Weights of a small transformer language model.
Size: width 96, MLP 384 tanh GELU.
Each number is 128 + 24 x the weight over its row's rms, rounded and kept within 0 to 255. Layers, rows and columns count from 0. Numbers have three digits each. The size before them is the row's rms in percent of the matrix's.

# q: layer 6 attention query, 96x96, rms 0.22, rows 0-95, columns 0-31
# k: layer 6 attention key, 96x96, rms 0.207, rows 0-95, columns 0-31
# v: layer 6 attention value, 96x96, rms 0.224, rows 0-83, columns 0-31
# o: layer 6 attention output (transposed), 96x96, rms 0.192, rows 0-83, columns 0-31
q0 094:119132140091154133113090119160109106131154157124129153074114137065179172104142139143107135113119
k0 095:102113173113138154133166090159111152129106148133116112117126155095138145174131123116141087154143
q1 108:141076107176136102145109117100137129132156102088107141148127116130153122124120100112149140140103
k1 100:149123157102135118143144119096141146091080132139118137123133147104140119090111123155133106102128
q2 100:169120150138132123112136127130114178132145113121111110140069126141166093162117136131069119140113
k2 099:094159097122129144094130129130071131153130102122127114092123155107127122128111125121100119163150
q3 088:103151116133111136137147110138116170129103148108142122142109088169098140112127140109134101125171
k3 088:132134141097148108129091168152117132148125147142122119131116066166110115124143137108130133126134
q4 101:169159117104141122135122160106167150096108134129115153115134158090157097124108086124133152174145
k4 100:124131134116100118154131124120143123102142152090149130161118145130095105142097121168136099111121
q5 091:175151108116149153087105146116117146139145141133146134146201135100157145136124130132136124132147
k5 089:146113109117137106127154147137105112177117144104102111156137111078125141151136131167141124112105
q6 101:082152126106114137130137138165147142117088148108125099113129117116103153113114194152153116138106
k6 108:086127157089122142136150146164139157135139111144077103124129139128079129156123140094104100169126
q7 107:161144133131159122146119118121177115087116139134132094131125099118129088184064127141153158148121
k7 104:124120162111108142132134126127105117112134079127129157118137166137163143148097153173175111137064
q8 102:134149112082136152126099140170107125174100111061125120123129157147137124103170173145131120112107
k8 103:088132130118129122149173146129114120139192132101127102085133153141150188115110121160108120130135
q9 107:101132170132127120080087144113109113093108169132138125155167105132157157169143132118094154130109
k9 115:163103137134137127100115118094088123108122109103090138125118107116174148128120112102130126156117
q10 112:118166142121085113093162143151126163162102119162135103143116100117112137138146101154153137149159
k10 107:150152129104121142144111125150133115126140123165117142123085092137080122119138092127115125141117
q11 106:108134124092142138093104173139079136098111112131180147116164121158152138145110103128138101098130
k11 103:069137130118161104130089139107159105144178110135143110153130112120163121138075103128116114170122
q12 107:097131091098137113145177150141132136171118164115057105100119144161146138081175105154118131126088
k12 101:095119122115140129135119139144087137125143180125172121115117132121098147078093132116166150121149
q13 107:178069183140141120157122129116129152116119140123120125154117130134134124137095096116121156121125
k13 105:150141135128116093114128166134127178127146095115152139163123156079077138174125130188127138112144
q14 098:143149147107154110116094114129141113120133111122133124153086160113084162149164128103106099157148
k14 103:138114120115189140142163170144138090139099118093133160133088151128104114148123131170141130130125
q15 102:175125135089147141121139143103117138160155117115138180095120109113159126157147145131093126124119
k15 101:145097131130126107141101094099102147162138106121137167097114143138165143134116151161093147136144
q16 083:129134177125144133163109113107163183120134110128138083106135080129120139128117126149148158118127
k16 101:129142109090106130148131141097140137143135109124130156127095104135118103169127114085119126166167
q17 115:149117128147152120145131192162092142132088109128137121144121160167114085108113088113143134124123
k17 108:145179098127110138107155115102131109137150133162147116163135082159108076110132135126142140097152
q18 099:150135130140086135131164131170094158101089116142124152101137146125143160089123147103088116128157
k18 098:115104146154143124112119148093092107121173150160099147124095128160111120137138109131136143147135
q19 107:104103136103147123131109124131155155117149143131083147130138131101172127138113119119102149131150
k19 111:148119126112165129106113076127154144117129122093092123137121140120103161166142099126124159163125
q20 098:179104118152129183100112108110078154136150136142093125122140112113098093147104133117091093156162
k20 101:162137181126137123126126091103112163131146145146072146134111162098141071161152126146093163101139
q21 099:138103116110112136079092134144134175129132098106087124079146110152102114132139144120122137132141
k21 100:157110143113106104110172073120116127154154123104118141111081139122142103100149100122121135147128
q22 103:129124099125148134138102144078134107121083125148137130161089166114139163098177138161138140112110
k22 103:146125132111144164152105110079141108116132103130151120154128148128143153124153125102090080078117
q23 101:177131120139090082127051120139130126149145118171148105164126096119114140118106097128118128149105
k23 104:138139141142086073135117079094133127116117154136139119167116136108102144135155113120129137153170
q24 095:184152121158078126140150115130158127175144154100147120120085145111115124085163118154124134158096
k24 100:121148112141104121156133093146078130144138151142155149119106125123146166129162113142111138086151
q25 108:138094139148168177129123133116159140183091152149116115181152157111113158130114112155118109148114
k25 105:146095139158146149134142164108098134116158125132122142138159098116153127133083132104110112094189
q26 123:136111081115123199139143101130115099140160118089130137132115140154182122108116124110083111125100
k26 113:118108120119159116144150117092118154137133157096130089100118152137191109092114104154105112144151
q27 088:128165143144145126153129112122142108137151148183130141185101135128107128095158161114116120116167
k27 100:124123088158160175170128158095108144125106099117132177131117117156109109132148117097092168069154
q28 113:135123121122156149150157147101121098123142127127183121164129110150119103106124132098137113159064
k28 104:154117092145182129169101157107107129122133115139143119124156142097160091108144135106161131130168
q29 105:133089160143195122120105137143129121114184112090108092134106146122106169114128080117097139162141
k29 102:129140164138108108152114137123111151095134100116130154156169102123138076147096129149137127157130
q30 103:120095119161168162143089142133108126152184097195105123102140111152129114111143153119158159177134
k30 103:144128085087110126149116105121104095103114117117142159118137126138166094139110134131157147123120
q31 101:140129081128131155126127155141146102138172095125125167133141108167097144124116115112127168139124
k31 103:186146083110134130131074065119126136132109131118104161157111114126111097114142126126152157171118
v0 088:125118156126142139150057157130128079146162123139120145134092152121139133109150102159114098105131
o0 083:137176092130095132136164137151138173107103100078087107112120104183111085093161128135126134150129
v1 095:136115140155102124127129136130157113131116104079147161137105153122146142119117118120133091148123
o1 096:130120126124116169109153114166137157124148132141121115066144152115104079148121140138112135117126
v2 093:122160136166141128108123115100083105154105171119151133143098139096127123173118129115137100148152
o2 094:133110137156119132129150148111138135116139112170147097104132153154099160089124088095134144138136
v3 103:095132153073140136133139138088134093119171111104139151123111135176127157142147123101146120109127
o3 104:182174137139115133114102130130127166139104131130100116133115145120114095166085124175080120152117
v4 110:126095089124108092128133162127137132157144148130112140112131130140117121104146112083096139138092
o4 104:110162136151119122117168130157075128137123117124149151098101093118180108123125213161120124121128
v5 096:168092140087139136157157148121156140097135149173089127105138119145102131154110067161125130140086
o5 102:071159144109122142128135136188087102142119149131125117105133088134127116115147099120097132109185
v6 095:156125094173160124110140115144148094122149162101140111098098117158087115164141137144163137167157
o6 086:088118148110121095105130149123118129125112128129113119119134139130166154085104118092137152144163
v7 097:123133085126146119130123164098136114106156128141094116094142089072116126159133176134141116119137
o7 102:112128143079115133081125131115090162175115125127179166165099126125148112103132110144086112159123
v8 092:148158141167086115138136136097110132139121130159167105167124115131093162141094119142170115161122
o8 089:173075145142123167134171106153111140174139101133126146109099108099108165089136126129114135133119
v9 093:098088142109135130153101161132097150162118086123159128122114111101134114170153144130114147122096
o9 094:132134108150163115122100098112145128137104157103090141189129124174121156118124103131078164137144
v10 097:129160140138148120132097158085138129122122109148108124146155094148146149123094128138124163111093
o10 093:162126136148049124119131106124117125140135152145128156147097140158131183128169111149091136150157
v11 099:137122101113153124130116131100126097147153132097142101191164083067136097089161158139132112152131
o11 104:131104114126107102071134150152122157169061133128075163148154126180089160119114122133125125143131
v12 099:116127143122102136133095134124077158111113132150102194126149137098101141126109084122146137135141
o12 096:116093100132152082134144121117122133156137111146122127179129132159128126139138112160120140146128
v13 107:125108130161128146083132134123146086153117109123135109141102125132098163121156136110143122124130
o13 106:137130126117114131161166142103125157115140116139095113096123164117143085126148166139119125122138
v14 095:115166108163152133143144134123170129171114143108078109118117138125146074128148090123114136124104
o14 098:153138139146131146142131121070089119153150130143161152146116115146149105129123123133120109108124
v15 092:093179113112096131091118152138139135148122150104179136143109106180122140122096104125164142102094
o15 087:147121168130153155125138135111118130116151113205130158120122130093159071151123177142119126119189
v16 106:159133135088093102190112109116153124090137152123116127131150141100139095109118110141153147145137
o16 112:094114144144132123100110129168087112137135114130137124139127105151125119150119105123122146107112
v17 105:115170160090151137125066156131106095124163120149159114100130146108151165105090150144157168087152
o17 097:132129118098129113129149114141126150138124134139075155202149109146129090162107114100160130133140
v18 098:136168129069135111121137110112146122092136114159146155141154094114127087100167128080136164098093
o18 100:139140131140146142128098130091096121126105115100123125161105128102113137166126105091103143140142
v19 093:137110116146142120130142138099082090086142129116167143077137129141088141138104099155115103153090
o19 096:117143116114137127099138110169133121146135103087111135071133148114144148137147152115123149149147
v20 104:110113156169115102098120146142101095103132142126134152098120095144132117099131123147191124150128
o20 108:169107088130145175124142124104142120141103123130122100134079153119119129087140163148109117080131
v21 089:122145130138109078132118143095145096134113123133088139139126086103142146179154142133126094169151
o21 084:102126092114131155124186136136120133147132132154160117112165169154093119089121108133144109087150
v22 098:170165149095161158136143139104151079150134166100118082155125120147094144108060135147142124147164
o22 105:125131163122126081147117135145100136125065159164125134121150134073127155151100123102120112123146
v23 097:138117151113111119105126147137134122127122145127136143143134126120124096146157132105134124146067
o23 100:178123104139129125092097077144054110120113130156175156117127102139148134120123101134131107091162
v24 098:101145125143121133154152175152139103113104063129124141112068144121123142093158083108132132104144
o24 105:151129139140087102112090128120129186166154143118097107127189106109139114133142116141082129129156
v25 101:150119131147131099142144182143131100111177153136066175126161153105153095115137112158135122127100
o25 109:076171119057100104113143109138101110165127121129143110126076096123113142118104110145135126140129
v26 099:165170137190141097105105117121094100136170116127121125109177143146125142083120123121107135108083
o26 104:148135142125106181130146169153139134128125086119126104102120118136129132146138199157169110132124
v27 103:117130145129146120135119116120122151108156134119095137132115115131084091129140138148103146129187
o27 108:129158127130147124167161130139150126166099141132156117140116151129117161110132086126143082125108
v28 094:091157091093150179126153136135106147106147143102148146133167134120171150135129100160160154171141
o28 103:105069177139127097089074106102156143079121114175135133126140145112096150121104103096128111143148
v29 100:167103124063109127076118115145146134173118121178128140113164106100137130129137145147133116116146
o29 098:076160119136108100128139155151133135146144137177133075121124143155106074119131117098150139165117
v30 099:128112173108132135144152141113134159166119074172121164094120150139113128116163100122156147154200
o30 095:118127131135112118096112113147117157130126147122115068141121104078091122110182134146165148120118
v31 111:139137125117086175112116144110100127132187151134131143142143140164119152132193140122119109114110
o31 115:153133153148110115139167106121127131077118118145110113088129119128110084102079156144131140138142
q32 104:117140151113140125129141119173134090157114143097121103129098141123110126112154075142139130125106
k32 103:109073163139158130121165115125126074125110132115106139150106122116102139129147111141094099148162
q33 087:121094170151095118099145076131178117084170169149145102137129100144112138139098116096151125155122
k33 094:136096192130146158143162111129134139098100147166116104130082116145168117082122150114160184117093
q34 095:136054127165141110128147163118157106113163087140136136113136148133109112138130147111168152145103
k34 091:175186118113110108154091110105154146173117073148097112162132110130138072129150136116132157111119
q35 077:078162161143142105104111183177163149119087151113124144080130166103133142161128121136122122123113
k35 091:132135125095147173121118067124095082098141136168081155133130169176148103128131139107111110121134
q36 086:174100158167156105129126122082119143103118132171088145135149126091168076152134157111082114089125
k36 080:154127163145126121124110115148076133129092149122138168114105075165112134160156123093145170118110
q37 086:132173124104101108102143084140095137133141107093174106069147107119136157128096151115117123116142
k37 093:105073172091108107181151137119119126112166106125124080111094152153138139152109139153134126177098
q38 086:112161133116115103164121154116143107082100170133104064128113130125175140166128129136168127121112
k38 099:137086152141120135090122114181131102096120129108129106132121139146169134127147161124110149116111
q39 084:125122107139112115118122107099130119119135124149186132130151127166151151161097113122121126080078
k39 088:109123128085110106110104100131106134123119087095135161142121115141148115142145117143128161135116
q40 096:090168143105088093120121125124170125128070130110153111112114108124127120141116089190167123119115
k40 101:114133121120101105143140142165127105143138100113158113127120168165113158087104132118099121177106
q41 085:126161121133114126167081128113126145135116108128176081143137122137101109116146129137189149107135
k41 089:106091120163114116116161147137150112149198150107101134142118137101144124118114145139077095112153
q42 111:078145126141111104133124133117125102145144128136137123118135101138154146099122148117124142153119
k42 114:154086129118162145119131102096134135111161103132087154165083135139178125118107091088127162167094
q43 121:093126157142132128137147086108132117101107183169128085155121089097194143121133099118123120125122
k43 122:136084160140161164129091179116124144107130140154134114139120081135128139135101135114126119155127
q44 093:121162130120121098131143086144153134197142112099120153115171140170098123090128163104140145131123
k44 086:149097131119153128146134111130123139163128118123090117109123163053170141087167121181122118152121
q45 092:159131111163142182127136146140166122082123123118149079113106148134089141129143151154135106110101
k45 093:128139148144145152141118106103161176152118097111155109111137141120097103127120115130143167105143
q46 075:145124133091152149170125115117129154127104068168111121120126159098161139150121104089122125166146
k46 074:177172100151146112106102128122121109120115170090084105109106117145142116118118134149151120146136
q47 092:144152109136123147185124158108121069143119130143141100089070144111118146133138116169104075085124
k47 090:114097089112122108124114168150146106078154127132155128123094123165112157116140153124079085094096
q48 091:163149112160084065155078137162156136135150104102152123098140134132099120158091143124134153155156
k48 098:108120154102137113118141080114152120181142134143126111135150155122103140116106115152136114120142
q49 083:105124075103155129109092133159152106146119121100094099090146179126108168099149130149162138142122
k49 089:129123087103117140111101146141147154098125159161113120160179172144128137147106125164073099174148
q50 092:071159116132136117157107158156154158098131121145141077128120141138111115076111156142166119140131
k50 091:130114129117110091120120094129122113137098152127150090129131182093111181180132143153156108140138
q51 107:138115126144118153159118083121134137161152132100153160128133167110115159108156173124108138094113
k51 111:110146125119118147120145138133134166118101151107139115106105165099161127110140107177160126067114
q52 095:109083114113135135161118118134157147149127129122110151074117132111135162110192127139128089104128
k52 092:100186149123173156108154130160139120093137175115109106140112158111165135135127117147087094095096
q53 091:163161117101105134090129128158092109122112117097161162071155131150140088145108159158149097158120
k53 087:120128139119099123120133120097086100119142109090133101098141126195162153102119148136124144155095
q54 091:073104135134129134141174138142149133105193117172135147128141114132148095086135112148137147096168
k54 086:128151139107114107158064147125118157122125140134144077150139107135095141150139108128174155109142
q55 100:190109116162121161135152154141117155131131112130144104085128151157114115120167121147136142110104
k55 100:131136150148132129100121100115139153098150142170148147161114121119131101176119110153165140162121
q56 092:117094159096126109100174166151147130133175137133126119104069131138108140083155132128154147172129
k56 093:112135181105175127129134110121122120143139115148117136128132132122123124182138157111141151151098
q57 097:131085146101174146112109132130129085127125119104134127132141148150131132152136107087122087105105
k57 095:129167114109136100115100125174123137104127135122105122080163116173143113143109114106113139111129
q58 097:120114128143136164120127150132119161155154126177131110125109106108128162126141068158138141155092
k58 105:147105129132165173127091154158158204137150108132125109152113105116135148134133112113138136149109
q59 094:167169111144092106120093114139150129127078117122117167099135135126091117123174122135106126137116
k59 093:122125110166131173112160094092166091104138141122146153177149156131098132109149156157109122109115
q60 102:113152130155129097130107154101145116119121110153137136157189139121138118152151145115146134129119
k60 105:163096141132095125127126102147156141114148098139146119151174104165100117091107162117103188128114
q61 103:109100089130130149106130124066096119129103112124157119142149144156092131112122120133145131120159
k61 094:116192106115108107117140161168123138172164120136101143139121115114090131110141134095073126139141
q62 093:118156097124141145121137132128161130113116132119161148089117149133158123146143104130144149100163
k62 099:158108137076131096103089087131126098098127161113139155147121163113160140119128149153117100115117
q63 084:155109104107127149147148149118128168175149122080090120109118151123117129093129150137121137112144
k63 100:174089086075131149143134124087134133113147128121134121080104129141130101124105141140122159109125
v32 090:099097162130116160117095100172103144152121152130160117119137128088142144169106095125125108161135
o32 079:190103105130162152117152172115108117106134078164110122135126145114164104121137145116149148125117
v33 102:140109141150087124093111145112155104159161112086144121117113123126112132098094136086107126179179
o33 086:099119093121153122156129093119136146077133114121137191162139112142152141115176156141125145094108
v34 118:157140152105147161148123086092117120109113099148117102115123130131131125147112140104161143149135
o34 106:111093146097127158110146166145144152163181121104122114132072139143131142120142095139055143153108
v35 104:121159143156164123166117124136153139138067150101154118083136089146138114126141117136129127147113
o35 092:152129125100113117100145111137131132104115165076098096131109155143101123120141137117108136115106
v36 097:139157077134101158099126145144078113107123168103111173114115143117136134151119094145158151121120
o36 095:138148139147109131148161124152113126131163100174154091124145094134112105079138153137154135126132
v37 094:144162118151104102110114120135122108130118117145132108119125099131115145149138115112158108131137
o37 078:087121144113147153143127108130151162132147133108117156112129156073145139120125165141135132101119
v38 096:091142155159138160124095130104127119129097145143107113189156141128132150108126162111156174134151
o38 090:111146085093105135112134130132100126151142095105177146161067149161110124127112118163106091133120
v39 110:146086110131155148119130113132100129079153135123125110147122143154102117129154125186114171120167
o39 108:111164121130159157136137140117120113136142112157163115109133109116171107114102159132127077089123
v40 101:123099120179129128115105134125126072152128167156140115119147112122157150147110151135086068141083
o40 094:109166136110134124159130178118157154110101134126095084149094124092089153109161106145143164139171
v41 103:131131131208155127119123116102099117149122154098111154118124134135077152166131138149167129121150
o41 095:130145122082110138095125135165127122109124118112136085087093106136171138130148133140094127110113
v42 108:142131128112169127121117158143082173091133159129154155118158123089146166140131119148092156101109
o42 096:128132143118095136107119158142121081112111094106132146094091131099152147147091157164152104124128
v43 101:116134096125100101090124096140167120123136121180126110178109094143137129119132134148113103110179
o43 090:091134115130155113190126143125138138160146149093128117144163142113139124134125141097157157117108
v44 091:143118089152116130122135110167108121179153087146106110107065122122123128130128143099134125171121
o44 085:099130160138164133114099153104125143097110137103163123130147111146194129126131163114123121101130
v45 105:166102120136176117133077116132134124106128128137092157166131145118112137149097137089150115140114
o45 085:096117167091121141117158111115113137151135132112169110075083135098132150096154089172109119140100
v46 105:163152096123097167133113151150151128148128117139144122169138131141175134113160099149149132136099
o46 097:086144143104134131137151129131091110107128131138164122132103144113112125148086149099131089147130
v47 102:142146143142146114143114121086089140131137174107106116142167140131126152154107093155121155117105
o47 092:122113124090124151107123152154117124089115134098119096129099142121119109157138127141164095146113
v48 106:148079136140131096123056069108094173127098115152129120110146088122142147157131128141144126125169
o48 093:125165127118140165128174157134132137123141159093123139105068132138181149051117140138113142163096
v49 097:127145124135128137139103140108105117153129127140119144131131116127168119155134072094119108134092
o49 092:125141165125122069111149132151146150110135122149120100098070116129136111085096148144137151174137
v50 108:146167135159119166121115142112133088126163123155146117089081090132115114135083131129120125117143
o50 099:108098142113156127132149076130119154126137158131108132138125131128159127116179082114110133075148
v51 095:117112106179078111136189087117107112145158125161123147130156139131114107069148194106115124128125
o51 083:150156100107102114137067128088130157141105117141157186107153132136147128114136106129145133145145
v52 104:120120129109157136121130122150165134109137140129123099203100170102124080091141111139121165119161
o52 099:139131106153114116151156124095127104148122114139134111114172141179112085130125115089151143130134
v53 093:112157105154104145136151114151152138115129096133104177131125139116120112148070107146129176127157
o53 080:131103113155089137132139135147139146161151136119116107106134114157141160095150147120102124156118
v54 109:108144104145105121111128138119114145156100132129151184173103125102126147156130101121161166136144
o54 093:143135129138130153134136143135114142119116100093132109098145105168111098105142193107146119103110
v55 102:149094149131155166145116096126127120131111121084123139189139131150111101098073089109171131154154
o55 095:166088105138106172144133155102092138091163124134133153111125146163166115106143120123087134117106
v56 097:113147127133136132106103099160193149127064099140174128132149106139129114100184149130127138142131
o56 085:123100162160168138182140107099150147128163174107114098117080134108121125156116138131145112078123
v57 109:167130122112125113138097112112151113106139115110138139124162129158095136109082121139114130087162
o57 102:085113120166125155125163084110093160131108160104125166104061127088178148106181148119128129135119
v58 098:098118170120158153141098103142118152111081106095150059132119155144109141145120133148160153128142
o58 091:148127119140151153127102119080166123133159113126126175166115141137083147174140109118127109132119
v59 102:112100179102143141148140115186113111149073145155151129117148126090137152100145108128150144145121
o59 089:157119122098143105114133149102133131107133103075121086114105120167120118201097156154142120164111
v60 101:143111152143130126155130088142092125065115156147134145189115139116100116140161165127121181119102
o60 095:108147081115135154144125157105104115195151112103179122091142124140141102134132110149129114123146
v61 105:095074160108099099136151126126132111186144115121136178103175086163124111111139144136103101116142
o61 103:181106082139083160131123113111144166118115113144092109121147145103146125087149134154148116140125
v62 097:138123140161131099127103135130106145129107107100137107110157135118122164145122170122142124143138
o62 094:138148126135124120098137086122148096097128137122151156110132122115160126154116098119115121092134
v63 098:117156120131142118108102113124115147151124115128136133138159119083132154102085106111142116110146
o63 085:140113134156149124131109131104160130084110096111115143138079153121111104137154173119116137171144
q64 113:150113104162146095137124127101166130126136134134073122098173156155128081091123143085146127157121
k64 106:129125147122150101143125102096145142137147128144131138079153135172150088093111099123160139163095
q65 101:147131075102127131165174123121164080117134098116124128131162116107130129073159093143131113106099
k65 101:122108096084114151139170132154169143136121127116153102115134136150116169061127106105140091112131
q66 105:127120123122109090108089135143149141123109132138110162180128115176130141149132129153059130144127
k66 096:151098141152106107104078114069156154148109125128117159145122114165134162128101130148084129142106
q67 103:118128111142083102150123090168162115132153141083115120116105144146111131123145116172159139172087
k67 102:131134140112049086128158077161150114123150144093174134109125158142133128137123124177155107123094
q68 095:163113141159104127137120146107080114128108127150160086124131167153136056128192166156116105155113
k68 094:150160154125095173123148127136083130156120131179154118121137150128115104143174138147089131138157
q69 104:145124111131133105169091180129142140122101113150107108148136070131125124230109112122166139125133
k69 104:177131116129098134153118110114136145110127134119086168152143106119153101163122155121154148139117
q70 102:100152114133082123167104104144110112126116175127127132126156121111126124124148093091106159160118
k70 101:129115097096077138123117087096106111120133147104162099084114163152128135104150099125126183121140
q71 105:077166156074099121096121108125111109160103169102109120142138127105137141167117104157117162122128
k71 102:118148142085073145115133118144115131132116154083094135121111121097148163135127095148106164178106
q72 106:124156086155109111138138101119134130155151110070118126093112073111092140172119157126117123111091
k72 105:084149137119103115157134132150160163173162139126103125123129132137084149172106135139144130151106
q73 101:120164137144137111122111134190142076146158151114114147138130087117156113172107154153135127125116
k73 105:153162110147098109117123133185142074121144095145096108103181085109130136155100176160137164100127
q74 096:151166141121122125120125112126171158131120125136127074125144127090124114175113109096087093138105
k74 097:149171141108132117109113105104149140125139116099126111116115126085116113177147136119115129107128
q75 113:148115147128103125109102121109102156160170116127141109166146093121138123139145096149111139130112
k75 110:163133134106095124087112128126128146144149125119147117161113156085135131117153088148111133134111
q76 110:135132120156141115130121156127146138120139099125134154102134116082143137122125163121108096141102
k76 100:087121113096162110135132134110140129132161118119136171134110149096141148151132168176109088133103
q77 101:085084115132109126117121101130157118132135141145132106138115151129086079117122124151136116103072
k77 100:074116131144094127161101153141159128123137151179118114145117122121091081124119098128113139099089
q78 100:118102113143117125097147143174117116148110101143116107110133127149137153169115143101147134121146
k78 105:152109101140129149119134092162115146146098111139089125147133106144104130132128094112170127146108
q79 111:126132130106116148160133160097149140127162142122141106133131120097116159114180167152131119083136
k79 098:149119117138099171149122141119160124111142113070113152126122107137134171110149172121133124112096
q80 101:108160145102128092128124138123143107076109118134156139137130138113131091145064099119147152121104
k80 099:133129149134164116130120086104171098100142118144119118178164138095129105137088099131132140138135
q81 109:132089149137115112097125111148085149125152136114097103105143095167115098125137136109112166123144
k81 107:123110131101110116091109098153080124130133141071109104119141102132130084095114135167160137127145
q82 102:181109117152088127075097133108130135137154122143117149136127154105151125089140167138103138104133
k82 103:139142116186099091108137148109124137120188137130159130109091123107146129089136139151115162093135
q83 105:092147098115132145149118120126077114115162126126163118115155104152142063128164097134179144132145
k83 108:108122090127129119158099136148107116117176116123163152114120095154137076102158102079124141175121
q84 094:105159121084103128095123122088171103113143152104118132148152148132119142143127139087124128137126
k84 091:094136128097128135101109147124172118074096154124131087138150159125118147167122106145156145140108
q85 100:090142138159146129172127129104077099141153140134126115121123157105118117150134115098143138135112
k85 103:102095124148152129183104163126076133133157107127127109108168154108087133142143140095111133115133
q86 106:127117093187129152178115103125147121106160086078139120134152140136169130139123156115105116146090
k86 108:117134067148118137148150094122128121115124095119149098145169173126163139117137153141134120122121
q87 097:174128140076136134116141152147126064123132126164136176138185123123131137184116112112122136138125
k87 099:190132133121117134138093115105107062138120116149153161122131090147120146181104113108147161122169
q88 117:130111117129122137075125111171125126093156115109106150140137099110134133133122161113110119153113
k88 117:128105127157112136118128106125105077090113111132129126114071127089125129132146128162137110138080
q89 103:121119114154111129137141097127134119109124128140168121119109112121158111114076164148101126172133
k89 097:144127086101118114154132116100094103085109127138103099102055141174144101127097151170135125182125
q90 099:161127115137178115122106134128103153150113152137139133152123135148120097134117141134114102096108
k90 093:186124117133153115103115103101124147134128143155146149157132083132096099108127153116150107115107
q91 112:143146114143114127106169131094098123152085106138117118170144116176132105112131075145140106112099
k91 105:149155097149109126155158162100112128148098107135113097160116111145127098106139116155133140124113
q92 096:164114164159120125115100102157103128114106142105141126134150095135078174126154106123144132135105
k92 099:130121125135107099096098187175135157079133125152109110136140074135121132151173112047137113169131
q93 095:156121133156112068144164102136155146123131168107122134172152125143156155104096072111145086165112
k93 100:123150124141086060167146140121140140121112166098149128164139160118114150116123123128172093124152
q94 098:101103171132093101113111143141092138128130118159182119086117138118136173073134118117127139117104
k94 097:127115150161101123084163126089121141109124158157162104113168137108125120116133126122152127150142
q95 104:125120154129142101129151133118133170137084105091102145124120141108135110120120135132127188110120
k95 100:115130093131124113101169118104123140131115131119084161126121151088122115085130127145104160152108
v64 098:132101136105116134100112173100123055136121126144122151090147135156115137117151137091111114143088
o64 106:129133124139150108127157083132117173142150116079137139148113151118131116151095141136166114147130
v65 088:122127146137082095114104125097095141120182145165112103075145116127064116127150125126126137131103
o65 103:154146129130189128145156106162129106147088111102126147168122111144178173119111117120122105114153
v66 100:107122121139152081124161121122158156101138116088135118139117160095109138105074092123106121096082
o66 105:177150159117113178106100151139111118125128114157146137092128124151137093161150139130154113166173
v67 098:133141180092137101171148150077092122107109138130149076125122154154133128115140123058152149117128
o67 099:120112113184111157110095099149145133174153114146105164123098088139140148142113149173111116122111
v68 101:108144183104113137069119133144080129143139102119130111153106152135151178139118142158066115147161
o68 104:119160097136131117194115101099154135102149133161137130112131111147118091129140117097169118124108
v69 103:134110136156159127115126123127131077139099137105114160072146155137148154104097108106144173118152
o69 115:136161130121085140140138140111144174125127098128102086136099140119096110113162177149130088120127
v70 106:125106102128165127113135111108120120122125141176118115102089150177114162170104147134152127109149
o70 115:165128155129083135129101130144108121113161119087136108138153082108155105094146123155093148140133
v71 095:148121105054099166137132119149160126133116130141102126132128128130123173166157136105165132127103
o71 099:112130129171137121119126108123100169128098133122148133121130150156133106126130127143062136163122
v72 100:106138131114127145124128132130132122091114148108065141114157089105129205129094175115129123148149
o72 110:123103138158132118154099119091126134135136112156170142160092160130130069133127096147133128147113
v73 100:094121148108125114117115111147136111123129130121118090126111127140115091103147143092151142163146
o73 103:160120117165117128155120145114150117153135173164140176148107126133150163140100160155096120088112
v74 100:098147125150084175166142130159162084145145180137147118099100123160153107146123170151135111159117
o74 114:153101128117197132081123153106101167119109125124147155127096135087108152093122109101117121140133
v75 098:160109118129112105110129095142172119139103099122106102113156150121153165115109106124155074123091
o75 111:123123134114106152171110141108088103138103135127130160155091097119131104149115124116088146106170
v76 105:130108126139123112128138121115112109195130155142096136115126138149167100108183110106105102120136
o76 113:113136128109145164132123118107160131092141096097124130111076097072144141171117156120140129147083
v77 099:133162119149133128104132123113103136148115111130158100142129156153178112140135145125082128140122
o77 107:115078145138111116134122100144161124100145157138102192140129098086087152138130121101179144123119
v78 100:094181143122107122103132166114134106115112160110127103106100114114092143169121101122138172115114
o78 109:149100111149161123121121104119130146109170128163145154119138119163183092105141167149112081134167
v79 096:141093111088108120124180143138131162114169145090134148189096062181125130130130117119130091133121
o79 110:133150111141137154130110068125112103136075113170130102084119173096132117125137132131112173139134
v80 092:138128145141107107110138169164114115131123129118080154140110131137091154164114126187142143143129
o80 100:089127134150163135134119109091165114111170121143149107125120160138122105120117128116105140090142
v81 108:137160137086150119132151151096179155116141090159110128130090128153104164131074147134153158070167
o81 115:101120126153096133128112127171079119112143132137154105122133140139129078138174146151115145139103
v82 097:104085133137098144085096169142105127165157083140133148135153157101129166137143142127183108159122
o82 099:129127114132153121182134116107135132137077158110116084147138090180102104159096120113085124091134
v83 097:150150125125130120159138135118136104146124115086124117148130138129157094138128117164155081141100
o83 102:110090143142100138099107116135139152096136171138124140098069124121106140111146133117122126098141